{"n_layer": 13, "d_model": 64, "head_dim": 32, "d_mlp": 256, "norm_place": "pre", "lr_mult_qkv": 0.7, "warmup_steps": 200, "schedule": "wsd", "decay_fraction": 1.0, "decay_shape": "linear", "seq_len": 1024}
Each number is 500 + 40 x the weight over its row's rms, rounded and kept within 0 to 999. Layers, rows and columns count from 0. Numbers have three digits each. The size before them is the row's rms in percent of the matrix's.

# layer 7 attention query, 128x64, rms 0.074, rows 0-63, columns 0-63
099:455572433474503489508464476581479392506486478501411434510552473537480460480485564525490533410519452472568510497491570486505512510537504510509449458530540457539509466497525497513502452500455445
105:524467565485551486573496509414435521454464506503532548509526474401409534509466511479485524494470447553425490519538456515495488494483480519514583444527428517463479489452537501454493549515525528
104:508486529534551520572496468467503564447483497485426520514467484404503517550483564443554524514514394505449517456574531552487496532501476519528520510561489556495553483486570465463536540544498519
111:512435609480512485542535525439464547479517529498582535486486503419453546520489476524487491534447496542409485548520435469495478527469502529520565484503474541463482484459486575507467554476538561
092:565436437545544501551520545483487553398386518517500523493506525455478515480470528497565510510445518478499450488483493517531533514470464488576488525472479563445491490464582459496497521504549564
131:470562454481449461480545469536566454497557500534541553505590483579446541477469495554449533446536487524523449523457545448517507502552466534552501496471556467499459444488534544539484483435475502
094:514545486486485487422452545496477415548474471582488474502532515543549512475528451522552489513404476486462552558468516468499583534465553459443487446539503457486462459528480504510465500416523482
108:517486455492490501491484509566496550506385562482526492406513520448577409529525485472532536509454490482483498469571452564521522550469502476535488519522448466551442554517534470456513540524476528
091:513551451471463530438491584544470462481503499553521478525480516504560470395498489569522466432476507467507534514454470462461532513459542463459460516491507499557381459477449566506482515479507476
116:503464490442536553472535541548465482478495507558475557499426526552606462503464576487528487493533506498509483536498523490469528492438469543451482545570507526464451504528532451485495591562506574
094:524526472466419465455491467492510478512533465519489468501538510529431560394511471548506467427477488483497543501437542456518523512491506456479452526454517478484538427485458546535472443416435431
122:541497540445458475464474511463525427552579437558476447529523523559451536419480457514489475491504473470529504506482558472491515428466513425477476472489535449482473452511467529553467422473446459
096:531534517433432485475505519479497540512494446561486518533534524494525551505550505526527494490503569550447494493514534588433437505583462458476542525478551502532503462598576549514494469489439528
085:493493468498469528438567392571569487498460532458479539516450505500475456552521494519507598503436468524534502550469505476560542465494466488526434583443538493495478493482529549527513516504517439
101:503535455551522434411541486483509473494464478532550535494495532592509509519485517513428514529531508518495474529534481496563522550526524484443471483402570509506425428529442514564540478468475550
097:575541463524498548512581504530471468547527459519548493555476487484455522453479495541454452435524503487482424480564460539502497461497521444422481499487476535552517463455459588507443570538479524
099:484423531478433456468469567562479546540512445459519522476455521537557523513512509513428554506538528450459421485480491500473475534510524411537536532423468514556562479496533446532484484500536539
096:503516514502553531466396474490538436473529411463445458496542516424553482527506517516556515491506550459598463545477474541535480462493472509565537570517483474485501528575524485544484465510472525
105:498485503473526500550485516482459453534470489551469517526471478453567463449548575441466550516486425545519596482506431493497534572455535438448467512512485514502476533552489530441452514536477423
099:490484500480525559524454436563455455491528447590493514546527498458515546506501493449456490477490426513459486579522556439477527506445494460551505509483573558493559457518508502479514447471523595
107:454542564519456494521551528477442462499485450500485448510537510537476530559415537512451547464481496503403512392515509573492445554454480467535500481511506472566567536465512517499488456493528520
097:520569454508553467471518471557530532489505543499435514535506472456413550506499542467500550534599480551479497464464530528517534555578527526529491487483483583495432459517556457568474482514471475
103:422495504517450554491501512462456526516518474470539501522478536446531455525485502487483463570539536548516539470520469537483499447441540577464484548452578493518443519580442501523439537530423559
091:508481463556486461527524576524476461570501485557417486487484473514496462502541529440508468529489538483528498475484506462495477493502615448527499532467581501507598569517513518537485558460459427
092:473557482504507540519593486512561532477435565554520446477443484571485503448517524495491479453482556499484503587469474538556491485526485576524580501510473480472456486518406453501514491527446484
096:506519524532452500431537514463555563476471532432522456471566482505454446437523561507415455511464528547571517463522500555468495483459506528536537463463471563526536452481509438535440496539478459
097:485506445522573565483516525519507585494462543505509466472550511466415565499493485436451511545490562542585498507513535564512457460460511439506489472518504489414514472463478559538455446474517532
093:526577474530491575502449552493483553501449435504498474530585421557508478534517457560534545468546527521466479511487478496474506474417501545418464481490515467509474519454520442497485541455473426
097:473457418553511480472491505482450482443475502431533560529500534466463427503492450469473484508515537502440478443455415507546419461463477449528496538463412539432512514458505501521531462541529482
097:492550509537530494471465522521525562475484561587533463452454488568438523548492496509512469468481521454465525449531514564528526480470549490471550485503482555585488471465531512500571553618515499
099:544488438487490454450505537465466452501551430550565451480474447532448566518563529516452438467478461490484425446534527496511508482489531491593446470481467479516498502557449548476482498476574500
112:479575473498466517532492487407511410504542423546462512452455492507449551537445492557444458475542528518515522598438516474524495433496544458439487488493496449481528461516523501500444463508512483
079:485477498468495505493482463465545454426516490478559555525478523495407582483449531513451468453482507518520440569438515421513471454557460522529555491494455433459492459488533518486496511511562578
070:490463485437496526455449505486495471567485484474524576477456531472565453485522434504522482534472599572513563566537520477529494490508445574493461482531440438528521505536438475529508475439490542
100:509472498510502553555507448497573486441507518510499510598502536520473578534427575567501493454525468487526431537499552488529489479575447554517510519488523520487508487476553519501509522573561581
079:500402550485488477496501438456544480486496507448533576511473550467468582451464525552436473487450475522516478529480496435531432486530421460564508473484487541457561478432537497507465463502488530
088:473501508494439415479498461512520504492575489472531499456495446462390524467477461484531502449532471473476531455411487403478470548510486487549546505430460453494499490467466509555552521441468478
092:455504553489482498499501519497426474510498436546494462453505419479501391518529446474526545515493510499427517416483469505456540511458523478432519458529505510555451508489480520494478492423494387
084:486560483486476433477477492522439491545524510526569575483503501481502508471560448449486540535509556464494542519509515479456522615561506448422436536507471495489428554517471493551458529441478509
118:496406494459502521495454474482509427538476529493503483461441515555522470546456512513470474434488470445480412498576531447498514515543438545573471513482539522549470477533502476503521527580543578
095:498481547473500483454450538571511481522502540524493428441518550555554458520544575433527544551470480521534501501546487500469579491427488496517538469582452424467509503514470537474539528566475524
099:509460462486514518488454489559457460458417559500505493481479525513497482532502539458471503501474550465499423503464476483533502520536444535500440483496482409452381520540499404458473509541503574
092:440471443508559566518525519566549512507481552463483563502418524492555468541487529491479491507489529515546454536553469509487494500507534517450542486481507528544482562522591454448554532527562595
118:498397476471536562511445453504518471535444553498486483436464566480540476531474545538494432463475530506516456527585535521481468506495500564515518491475473534506517477541547426468508515567543587
110:447484513536499449500581517483541512519530513548580546515474440561427559516494507534445506485444492506420482432496471461502527574523512527543563451480494570548527503487510546447482550532531530
097:470467459509466551485469462573414514498477517543536486508468516509418494471505423495507479499480557561522448570567445521520496455490526486456478460449503514474472517420524486603455452461524516
106:511543535541464490609549454447576521515549436535536544539496523547491578493448545531506519503505496506536496465511551448533463556580492560486508469499576497461510454475556466484488490526502545
102:525601491567511515572563461474477453444509471575492477545542510479538514455492501538524532494463459487500553515470525493512474591447558535463517426533506440467534503541534545436449501480469482
105:434511423486515496454536458534459388501478490487497490463484560488568456453527459477504480495466437489466481518396478466519494526518467489466517414514516511481505492490429525526513439459415537
083:507453538470463498500510455492486483505510513470486395467460464466580481567523435548457450515494500541468461468498518444531541454483502539542428506603417450495520518457482434495490488488495443
115:490456456453471514496473487485496428541559459453451494444482533578502484558476457508472526403505495442485424503563523470482472434511487519577500509520479459532533541471531483486555445493530586
078:528450482501519487529499470430483524458474432415489425457503442449529498555530561460466449531530481504522479506571466558520468493578430541506565442502487434536494468528523530513473456495474540
089:561419564494456490485499526572474460568493478465516479457496478519493516429462568543478473488542532450435480462513588480447501502462415527543491511495466518584483557453520526469469473526520492
091:483553500461548531585534479495467484436477513514542506513546502474464552556436485584484469461510510510516443516471480560537478416526469549521562540490542536465524548502546497525476415516492587
104:496465489482491553437480403497534457574515485508506530529468524522585522530509492535543470521452451463459513556433518487393484521505494428448548488518447542477457499489472532540496438463534548
086:458538413461553498555485557503504432517508519481481508561563551524496585563493518456453494492453524566535478537452532540449493516520473534514477516470534468422494510506567506499477457499592543
098:485450529534483467535512487494504544457574542422526517568483556410441510534483524465562592571519439542491519503540503475489449516521486428528524507519464460492538554479549460539538494491453504
086:506539513503487509497522537454472417502501474581485502572399462505528540570486507551510458531552502512475513505502524502550454510471527508510502557472563575475497464531543418607467465525530522
101:526577464498532466479472492549532623489511499544485494515448509476422537517506487474530500517531605531502540433474505601585463557495546527496518490500492511481524472529575510510529486527515527
100:491588484500478541504499497504550463555488562438434483498484467516458503574531503526435471507555539533511489547525478545545526498543574528463500543410549482468514554572483505551465548522431506
095:488434459480538494498500480498436385574461516452488473523538447490528424488452457523496546493412445540541491469465464473482523566538468504534572533552538493493492497462460499529518429487501479
086:482502499515508530506511445465499464478541472488491503543519453445437587522412532487496493543445514432532473476426465467479417459526477527453594530548532541497524463571507505455435537468510509
103:544450467468496527525502524513582538523501569432466509593482522502553547489540493532566456492472433481482485522502505520511469520503523515508513413574436478483397535495534483462528498499466420
086:548478457541513442513517500553537484497449522495442520435492504474465447563495490456607466441439479432527420536485490525524457513489516516502514581514471520430555477512518504484428445459510467
# layer 7 attention key, 128x64, rms 0.0744, rows 0-63, columns 0-63
100:477510484550460500468556456483489443535536508505487464559499460554427534588496486489520513493472534459523549416439522488478481504494464459459502513481568480427586535434453521526448488418495496
077:509508525478472494481475452626571461499519531485539483479585550538442518449461568471466557479504457464513485546522555493541481479533517493521549458525488471441505497525470534497545433562431475
108:535470515460507490532464485556508496482491546501524507433542538555527515457431555490476576443498413486479423571521487480542453536500560576527490443515464498466483436511522542470567463556501486
101:520512464516480464507404578515528568427471453464477491472454487422584469510477486445530527568554481503519504548548443538449461466515502514473463487525468492534519531560544538477561536523537474
108:484516511551510555605515465487401521504501521497488473568527473513478536612514505510564529575521502439449489560578468494488498522502511485554511511501507528445538508511477492498446594486527495
138:485496434493460514465503533435480501502489448504460499511456508421516475506554438489527393529514617486514540496443496526483488502514428447474455516473455463505491518518464413554487468438450495
099:459498421483453554551515505473415470535487523524436536502504539518439519532509533530514531504502497485468448593581500468503489542459507491509458489548460539429547465555494548512422477497457429
121:436496502452495509543477485514511456457513579535498514483528584536478535531446590496475527477455444476387449498552511458503502499485462508522584442544518521495496506451465503445565523525511554
124:446501478468500457544473479509468493443421552474479500549550466500401538486487489468506603450531453491403507522551453554548502532507429513512523494486475508470495512452548520414512469493525511
094:419469518504478554567456527520486476469488559544494476464525517567498526544444551447443536505479569502399490502558531477492464529451502522491553527547537512478477586443485507469528465517438534
144:566440490486469447471499495496514482499516391476519440487463450461514474443550431515533450560450513457539535436489498520516510433527520483452467530445466463488467489510474516530449488433475406
098:480500494509451517490418482545476558447507552521511491458487525492507455463438521479429543495526393551409442508540489482476434529496567482524527488549512492460501496446522497447581538534489545
095:472449563475552457536544509515568506418444522510408508483486509429590521555484485533489469478531506527496506459515606528533533495457521553493534458473492464448568484510498521560514514460507517
097:516474499463534525500520561518457540546499575456552457465501530508520534457473489427519506477504537487471375469502455577484436576523537477479563548553448518513477474471495482491498530572541533
097:477395480427495470500527516520486534466499495454505481509602516559570453559477531498518551458472602572495521468522527463549503520461499484465554496486498483507485489525413482521579473511480513
107:540469511536547445439456494490497445520492437508502507445474480444506526492515463444502596526403535547511529460571459498485492529410552483465478432512511486542555492496523476509497494505405526
100:473423433476543496467536501473455507540575482443429536489556454473589527486501512516575505519491456526434481454586548484488513491498501506532435516481496519527569523468535502472442501456486568
093:552538550519536528500554531476505494549449559533492574500496463519520568477521427533533420507516504465530511451545456489463491463531503465574472535559454523411525459538479561566502499483489562
116:484464452552523508473591468516469495528522508585514415532485503460531441459532476477515489577465502553534563545380513481500543522466537473476537463532470496508498491482452482439441556495513483
102:427529509455511459531550495419453413533502510526500554517467538480480477501488505496572538502405562495504482565457524490488471470488464405548554530503476463490509483506521449545515428561460503
110:532514487489494519545545506453502510421535428473448428519515514469539530444462488516453514473472529545500450483431503530517524456477505520559516479490563516619532525520574444519570450481502557
096:473485467475458477524528532470610534573480495545505502545518481560590496466471504510447503570482544482492527382450513556512496547539526537473494511461513443494483518521503434444534465523478455
103:500443514528463557481499491565536398492443567470481524495577507469485414499506461532424536484442512562500570479539520549547543479491497487509575503468478496541445450503508536550550509480494512
085:479516462463528472562515504530545504486571563495493493494465537475641557510507478569541477504478436488448547535475458513492538491521491516493487518518477575588450519545449565520453541497484511
082:515529464564514458535485495486447553488479570477453483471561469512454456554516541492470472495544546505545506539487395436496563484402551562491458476435540485485497510470564529539479490471480478
101:565456548518515524469516512503556586449484509452429497488506479471432496517517491457494501592484514538503488500485458474527456457518468515504427621478465487523490539442505564516481571516480431
092:460456541487484507447498452493477460490482502520498467498520486458450527496534474527464484450482458499499453449511374591514424495491428521509545538455528472477458553425490437548469549446496541
099:515543564520462547499508443496486462481480517540500438541457486528516448546483556450594493470528505427496550483513487526451531420491512605473488467548488493521400511532561493535533541517486484
106:438495495542504454464461546541499486514460481444557557609482476540515519478442535464465494536513502544493479421517503538589552502517490543533477473480441466525487572522465585542510441495534504
110:499502479559444450453483503464440523490497476475496443466463478442429543522488487563488507519444558486479550431492526524463527534504434554489377514521573462524580490538472481510455504475519487
092:502521579565554475516496466543491546441460481462487525531561464536501513489479491479464529422418484436468512490472508440434477482506528476558469474487544495565557495594438484453469485540498543
100:540485545501472498431457497491548487552458555457513479448436522543552511503470534455451468469466562526501497443473536458554522444465454493559545466537501490513520383455516469526455464508502576
067:545534578487462454407442520509474454515499550477441559477493533486498511498525531453539546468520517517464502526539563601494554506489533551489513446509442470533498558461516538560564477508558535
084:460502537476534507442445514509552483516479467449550490500473533564513552477475595471455462448497528541458518430530553567531487546460550480510486516518539494588577567505530518507529568530533516
096:461540528546455479523495526471574520521485540539508515477519524515508586529484606418503504416485495543475544498465550559494478626454501471550528492558453495518505545522502485513538519500535504
086:542501462470567538507461577485511549510488474519542503423501525553488441455442537454418504458489542540483490420507553491492424448499492494527436562487424499513470508472519439481545498517556519
127:532425496453526543483470474540504483519493448462474472533522431471532430486497423597519444453501519485524504434531524452464507415565478518439437521452516526512526482461465492472423513501463483
113:465494538492570461415492514506538449481526464442507473490487532475496501469522446537515535512430491555580550477477505425543461435554517519496428481490522500488552479449496468507575510484398534
110:482455466565467495541504503472468469508454512439496513453538485542481586502489602453510454457526460476483454478506491574530513569507528469584570461529407486484545519494471465475466472451520477
147:460490487480515496543520522459518581467471576543465527452475551512475540532469596418528556491498527456477496545434468526510465599480490483533531481534491502454530451539539573460537449479521520
142:480485518506428537507459521411529484486455593516468496445454521565485501565483545426527514417528466491479510524515459514498503532425485502570521470564542518538523498503535475475563487410514486
095:498494484524554594430495479592461542450467488538461506458483438448517507509495449544461533482536562491557492519516479526437508480505471444514541458513479537431474475475530415526526437448548507
157:429504470528500514498497549536476550437455634504495513459543548565510533555472565444518485530455528471442468554514423504472453514497498532542552492540494464485526513506560524459528498489550541
098:510505572528477518483496498565476439563544417511517490570482528433492524497537429585526532491494497522486517478569532485517554506523520503466482503511534510488501584441431498543446569499427458
117:582503480425496554449459501511542468438493485382509438514486463424509488497539511537609464539516526510523528467522516487527493485577556511452523513446528531511563510460506515471544484478511509
100:446483451485437446513566565550449496460484556510499530548445488517520507523475512453481465439467578479429556455545508491502532502521445469526458552479458455425487506537497410478459487476526466
095:555509590431508455463486530493471433585519513525489540425416454459489511484474538511480517543549491522549516454414474499525520555536529469487526501459550467548518452498445520501520483568460517
091:545561538436499486531473478534487537529434521470503514489490555483487497559571477464507500554473467521495496497417456530471548560481444432490540496516557442500576441464526570500443513470436451
097:550480545502448548579457482513438479521564465554458486510469469451543487497494539520516545463501510494461494485504486480506492557503527437454437527538479511406522470503575507405441432451467474
086:498505508539542529604525477484511434509486489617508478528493535555446468494522534535489440484451504480443448437559499518488558496475450441508485522432498490581511498470445496449527538538512458
105:512466511486472456533476538474461511460464423487486456501473511516478479522499585504528421490548551482426515538471476439523477455558483484570446622539487501527528425478464512495503572521485521
080:507428527545477506461477433442508548565470420516577519529460516545435543561467491515450513494504475515515487435524543463495446515473461436472447493466480412484545512485480518517514446509445556
093:495519516539486498507561463502497475464465459468401486465457472419444571558525479455550532490458525522466485514499472521506520485497538489574515521493467509598521565514524453602518501572505540
106:523501541497520556505477488494463498497555561506468538524492513535454553541408566473439481588510546501507496427457507489502499518437472547629549548499420461502532514533520495492494477483522525
098:492548523510541510563508589508514365454479513508515526576488449472506588504523551505520488475524488497453496572530525506497496495525502433528547473542550507469472508460536538476419488502575502
094:473428512530500452544476490548536416447546460483493516547535484480504482485464478557495462551466537528561502473483495519504465470498456564496452586495529473503484457411452535458437407470545512
106:495508544495456524530546525498533476533432522508503546490537436514540458548519464441498475484535454551562536587449528497514532512458527429479457588473477511455501600437513495455527542540499544
087:509542470490497525499535558487501484493514500550552530505550480533514613484458501577459462482450597525508491456463537498530586527495553487523525522588465453510556526536505554528449508547554482
115:484512470483440454554525550445522485543450505486502502472569467567535481503482469506483482563529446508561452407545544500493509547567480517469480473502489407459520464450472526605522499504548491
098:490427432566461582488562508581468542536474574496519425563533496501519577477437491470479456483524484499480508429444490496515510498533480509536562505484478501536447498481494446473513443510568488
101:434528470458468533548422501441502524485486482558478505498491477523572471477430582430521526521487499488493480481528509484574480463467464398473492558537562570503535521545509544483484507480457565
087:531549567500530521480464500493486485486494513397515542474472541472496522419518467473474528545565518435505483490474631512512470557545536443495487543463520489576520523476530564472438478502500547
091:460541519527559522541464506500523471484487572496510498489464484485410451447560496481604527443480502543505540486427473462544390490494512454499511465532522508457539474494498556479565476483535427
092:433469449465486480543512506493419556491526469462448591473487502564529447474531467485418468470568482454490548424490479479427453459505517461566499483511472515481501509436445534540481514474537494
# layer 7 attention value, 128x64, rms 0.0703, rows 0-42, columns 0-63
113:524482393485491454506542449502489475533571552456496512467466484433484524527442488549505394548513519494526472451468489560478434470508536502560506534576518523500496592466528446508483497470512472
107:488525539413525472528538514478512481440516548556508469544503587502389516444446494480480495460520545441557542551485505524453554458501527521455527477487474497522479520541521396564525483521519486
111:529446502476529467428573543518561584530521465570537505493566504467546532514488502488501549404444494530507439532536501463509472498503500460536513493450497467571453467489536585535529551523479465
114:482494540496429534453497558544466516574465510538450371519510514502517444511573549465477470512465500454484486493490576475488509494554451469505522448550418538426540519489529485508497462458513477
103:535514445542493478436499463466451431475557520490542554544596481466530522529511555478462469522524495508433446499481456507457467494540549492534589467503486438444540425538491530509549504470468550
118:425502536557534531521518378517506434437496490454472512558559464457459510522483513518492510537501498510463504490456527559552490462497523498497517478479597536518521540526548445482612527501508464
097:562467530487463567500575411475495521474524583508493482509472480516525544552459453482394520467443517549547501419422511505451580487508546495479483514508509452503507504479542510471502436472501495
118:500520438511474496518539464448430527503516453502514434520516588498492505540477481549461474500501513620486446494533361544559556541472531484441519515503494496476521472507495491441495540513532476
121:488455507483510485466472433502491452501471508458494503490458414456433466407445564592490560457522465503437495520508560469472529538522511482514485470551492521574436493491582473489479494451507544
113:510460494528511456461467429480436409474480495485502466518487538440436503568452543476528471527519487497504563455452551424491474511398554535466469515526548497429564539505505476450513489479521474
117:510515442447432461549533530515409485542532491506518454429533496516563532449520506505516573521472405528519458536527455472532499491491518471528515512535592499522541461500553453449557455522478554
106:470426513548565472478509484565517534456476506534490487572462503516554464511519469540491496511617462523519464524489489520436508464540479569470472490491505488435517440484555555539569592496532475
112:518497448557457491557515473505516443469465508488519540527517527538469465600480481518472426486472503480531430438502430466558472571473475462526470590508502557485560557484523543515447499458452523
126:474432459560542497519523506484553505547529494475490543614461586504440480504500519525512539547475528400520496429490546422564526559506500517529535518536500498558526525435473510511516539502483504
125:488516414477489505545452432455558476507471454527541521468545485455486515519562448560495521508450519492453442521575504550504391427462480508496582471519530543518528492505561508456492526518503459
128:480510613539468530461494460536510429512513503526515422511452560459507498519483476508531504429473438441543579497569454507491511557482512465466457582536566525494481537564523527489482470488535512
120:503454560486524548490522513554483561560519564499506502608477485502526486500497502561490506541482408439521445535535501501558565482515480500567486487493588544510562583440514487516493538488523514
129:463503494474432610485482518492496439496453500506464503507562452477475484528503489411427455459610493466552571449475529451530499495464540521486512451531534517502539528465430542501497526498539479
113:522561542501538486447470542477512466546498488593462535569373503593518461532526486449500487505542485517497484556562504505579493510484488520501503543485524503481446526511549542487582497531511452
135:480483419524446460446454533440477469530539522498455478480460459502495505572515422461482505442441538498528562519446432531504405508494457533517504473530439465430537496432460474518529528489509499
109:525504441442494495480625532502532574450468503539510448491527530469532532491464493529490467476453438513514521449443529583521510455490493480578564523470464444560468456461480492493467496546510558
119:473512539497518481529478535453528496466483550477518514526453474423499544516522521480485423573581490518536465508446496523501599562534498484466523468418561567502487476537576559560482445515507510
110:500504478528527550526400581550517552459504527529538527531501494515493536557499499477577482422563543476501465527477454442499457483515516466499546550474443566529426427461496466554518501514519454
116:528460512610591563522488508544495468486524516534499532498576532543514481410534491557465550396510543510493509503532559499500527454516531492493479464422487503526522493447526487433542502527541513
118:469478451460448412416462572546488506544474522434526532453466444503543515554528498449446443451510498516488487432439474488478550493476473512469498562497515443484544483469493569503506422496480524
119:490497560522471437493465533523600556501485511496533436482522577535564516516492460538484495504527442507557471516566495486553546523556530389548574454477522444504519459513475535531524503540505517
120:490503557492471558523601514512514510480498570475516492457565453452489507499516531538440493583472498504456528488558487439602555582507551522552492508475538503460503453510527435508518501432486490
102:494527450492567533516432533486434466481608461503479495482469474515428481545569527413530481512504512501495507513616509493512503469485454468473532443554439443470489498466477539541506541452498485
113:497472556473460518555536526468488558460567478502496526477609490532559477509570547529502469518551477512467514463498576529432549501503538487474496477468513502518407553506558446447510469461460561
104:517516466483518460525518436470497503527440506475493455494484440405554509528443485488504599545553478456529529489513534536524451463564557483433489508484454474508505484478615492443518480502426491
114:406534511485434447461478405493470438471502487483437508533482451521531461504458479483440588466532491546488530518537457454504482401446459498486408495494490521468517495489486486431503481472484512
112:468477502411519499504433487528499460466497513423483472479444518504495436504581452469568537385536557473466498530440487525502499470528556501478525501470540554446526463481547528511481464524477576
096:542489419498506509595483526511527508513543509538557547564500490580543458554475470510492529502530500549483531513560482496408509504537486490477541498555420576478423456453456526496494495542546470
101:427437462489480493491552542465477542522544515503519425513508519489503470464462518503519543486447535438501471456506502559449554485527505552453475448434462432582442583488523502505460443449453474
094:524478609465497508534522532451570471486485533554449439534540437510516509515549509521478597581475457442514443511497495535511509573539523565555465509497521500490450543509482542479502441464498473
077:488563469488538493454474517429475481532457477501494450479555443477469554441484519442441580523529510475517457488547524459475466526511496542431456476533376557492466473428519520510515510518450476
108:491487501480486525417490523482567464559478531479547519442479493479483579494523523506529496463471459531502420442461568535540448537483585455489518486446502529560543518500472550531513554482601468
118:630583461501510529507544504499512448567501528498502540493518559527489501561496525463498527593458443485510483459523537564512489487454525422466558537526497500562511524425510491502490459461540479
090:482595480472470501487550508443510477481500479440506532462451518452508480409535514481468509406568528445463462519489425508409560528560486539464555478501506439518462492494507544537463514469512489
085:505490427527466540523460534532535447486559495470537362487483541452550399499572530475474523481492478560491459467519456493507486477532521497493511486504453493467530516499522492533611493483515439
085:521533539405434458437452465423491457493433487535520494490508512466443499463477516544402516525483451485498535479489545517501418421478436507522515479486551490537463455508466502501553483564533509
083:465553501512473536473514515506542523517555469534475525557487401498506547468553549513501440541545504599478496438500529521456483481507535525439583559431496483435493519474531491465477575538551513
097:515519511612537536527500501465514541502562480531530539565452485457455503542446510557456482545438493531509435471507442452477505544479499524517451506521473507451531466550451459519537460531389535
# layer 7 attention output (transposed), 128x64, rms 0.092, rows 0-42, columns 0-63
109:569523534460500589487453503549517524528528520459533429497488472533447515502486511532476426508457554476449520483489460540483512487506562525544420578505450494540569547491509501441432431487542529
125:569542553486484505514481465503521456494523504543502488453431528535536456536396470509507535461484512458493471550451475462471471471550543519386440448465511508524431513532528460534585549511503508
104:460456510587544415540527532519517549527462516502492598533513482504509511506487516495509525555509486514447547515553538528533507546555559512448560541458526491535441467486570516448562562464443479
108:480480534432589496512474506471440464550492488513464554473542539454535485545499547467431519456460498498457459555454525504593468501545498501463497458543563561471534514497532567494478459468589481
110:492485417467517524439475463531489439514496451425464534508545505501579456477516515579543509449517465563490495576552473545480536496534572467514492518517415465489511434563525549506523508480477535
107:485467501520495535507522484519584502478501543445512478479488458483397495507490536472491458498555506587538475476566460476573519498580469523552477500498428533486632463535521490472503509494551471
093:515470482557538553515546478529498483538537501497475517547467489596505439438453457508544455463537575475553516472460530535470499503542476495430408462474548486547497517587459513429470518501511540
114:513569439509502482517545475496427578520469502508530435482563515446462511459497487489509517465532495504508495436534407563486501516445507511448521461427489412498484521514460582422491476533503548
120:507491517505471531553441527501504379499543482511491538513402487501425519547471598544487464534538492488461457580463588438473474516515492532482555524497542516513521543503484512501530450516457496
117:575477493455512549506521534582509506478475508501483495450472493457507524440449493480502377498507497531547496421533523468527491527522540484572505550484458448513568447503469455488495429548579537
121:482494497521490477567537483467456474574521504514514496533482452460611556469507476497465497463474444554474569529536446445495553522415537446473559470496521559481564549468446513467491495469505551
104:563514537518514507458554567480544554443459502517510475535534568521513483515504547427545500469536458507442474484543530471486419452450516529483436534525437494430476510561475482450560461529533438
108:470476482507576567437561537513494501496450506438567501448511522514489504504512403521471450551448562514511499475513481548548471467543481469596476514479513445512503539560486490455504440489564563
130:539481534518590534489523489474565575515497488427548519490493538476458497430534440501536498515532511382496467492529516468464509473563480451566516482530463512548548492503517490451609493469479504
123:501534505500442447495493538540529528562476474500485465490513429482400521560531490555502547452488481499462513512606511547524486501471544491581528455628449482493539481540509513505480471478495456
130:534475575535538519526544474521490458466431531490493505560428513497472486581475479443516454450467496477592438465506494501522490519462450507537555544524574478468469457499480562448495461552524571
114:513464558499546546525469475474506498544479527518538545579519475480518484421474454475444482579534449495465425447403488504501508445496418549532513488551438482500471548523492531454527505473563517
123:469445500533431507438500493487531536551432500457458508439527520448529492467497481513416465501573501518597518459506569485472435508564523520485525528492443485482560426472465472526439517552507501
112:475538508451526450515569492448506560504520519539535505509505502531481498464544456403514493555466493462536519474460524551495573551521506466517521469458474404380546483552522535506491454521518560
120:470488474471474477450542556580490580552507531449502482415468446494565519521513445444487519471472509505507571470543494464583532515580489462502439502507453529501528571488474573509522479484537505
113:488449493539510518510485484525454490539448464536526488490524426436496418501538526560536566504443442508444521544518482518455519482495517497388521482470536525555433514440483444517481535542435557
099:573543508454521525521410542484485471506456530535544546495473499494566492454504538502532416558537498501578535542425456523536545514435421564495488473479495512479497484593513459497473476477519480
088:511560498468528491465433476505595472481523487517496556575535530456519503610546464492536555481517539485490480495498553466419477425549445521483503508460517492433495524434499452529546515521493559
116:413529452546469540540490520503536489434523541490492504549543515507495542474471492472485549464519467409489502516542574457447435456550455565493491467571526489493477510473553576518535571460478537
107:449479424489517499454439555467454545546470540488516581459499516472542468465520493464429465543492505461536532472478473513492580542496552410495514554426527552495446561493448519510465494458515523
112:548460474585496442520413452444513453475461467509482507522570511495511486495560470492570534534474396509493494493500488550502433532464529504445593460540503448499487567522485492441524526512508512
115:502505487531488541534543482487461433534505556427459497484513444511534497540536534478480463546550555504504408541457462449521563545513521589497504513466532478535547554559471413442495499536499444
109:502482447503438415496565468570539489459496495515508509464543541507528523542543565439551563527461454435490513531512457484517509588541494434583512497504453485430488490481519543525537468439502496
113:497445480513476532540433521454492464409524517523485498513537466555514532570465551548457557514517539563525495558462497453498521475420510518448448452489577520437485463550546549467475519511472555
096:535498516496432499536503537485488517533559569483478514467468562504505454534515535484535546500472560562476539521629548546484512473418511506528472472535555506546582484475490483456460468443526441
113:468453541483482476533567488573525515505530582507479493509515498470501515554437453476471515519545416565495567432551466463551485496497466445614500505464552465488522514515509566528501466538528470
098:489531453493443540444441504541505471533490521524465511562462467506517432526543530484479526538538548479527543499499417462529469466475502425386586506553478566456464515481490539517517432497524498
095:429421534475447479452478500535571480604473492425505527450416562451520443473546494441493451495493486516576512434514493429507531520524500471519520492515486466519488512486470521497501452536518446
098:519510529525525509544569506520533423453548447559481514523476493538467550497487561510437459526469443484522419557477511394472534524470524579571511507499533524530504420547540520528498468517490484
097:511440570537577474470519507493499513504520470585570483549523540511528454527485529536546522490423488470387483558468547498481535471434494514509493519545505508561509546502561516532490550429548483
076:524473504480496552521433487523446411551437487492578467538494540510510444488464531472512461474480399561431408492524484477534488551409515526485541543448506468542491535519500523490513481490495531
107:519560506525578533548529487494530531493437492451475506552506544486464497524536455433555519498544545417496464466509443494483487493562487496541532588532474478553476608511506570464552509516536474
097:476404514493567502511474432469509512564495476434482491455549431480510507466490402524485484449546457458466462470581520508456512463474486470572525537537494539580539513470463510503561538506488520
090:464545523448438484532557494429533454493531415585449473539497478495563516579475505483508485486511517524548573501476536459511497488448519442513538482463569498399522511515480533514468509537523561
098:521489517497491447542527485486520445531438568449519442540539531549535554489516486463502526487504444460468432490480533493527465546547462475568488486504497405517509504507475612511524470560410546
090:532448537442545581543518515518442502457440570473481416534536535472556501486478448494514449486488601508532446454481493522523536454455537499457445549528580466511515546535494505480483480492537510
104:447522480534502519547504509414520519486502509471455542532526527466573502485546491347445511528539532499525490452468484435528480514462496481438526485525509486464510514517539555445445536533529413
080:440441454531448482475471546543509481549576517505501524507439485481536483529567481497506530503513537447508516553532538488463553539503504411439482478453542566441466452481530524588543514465441541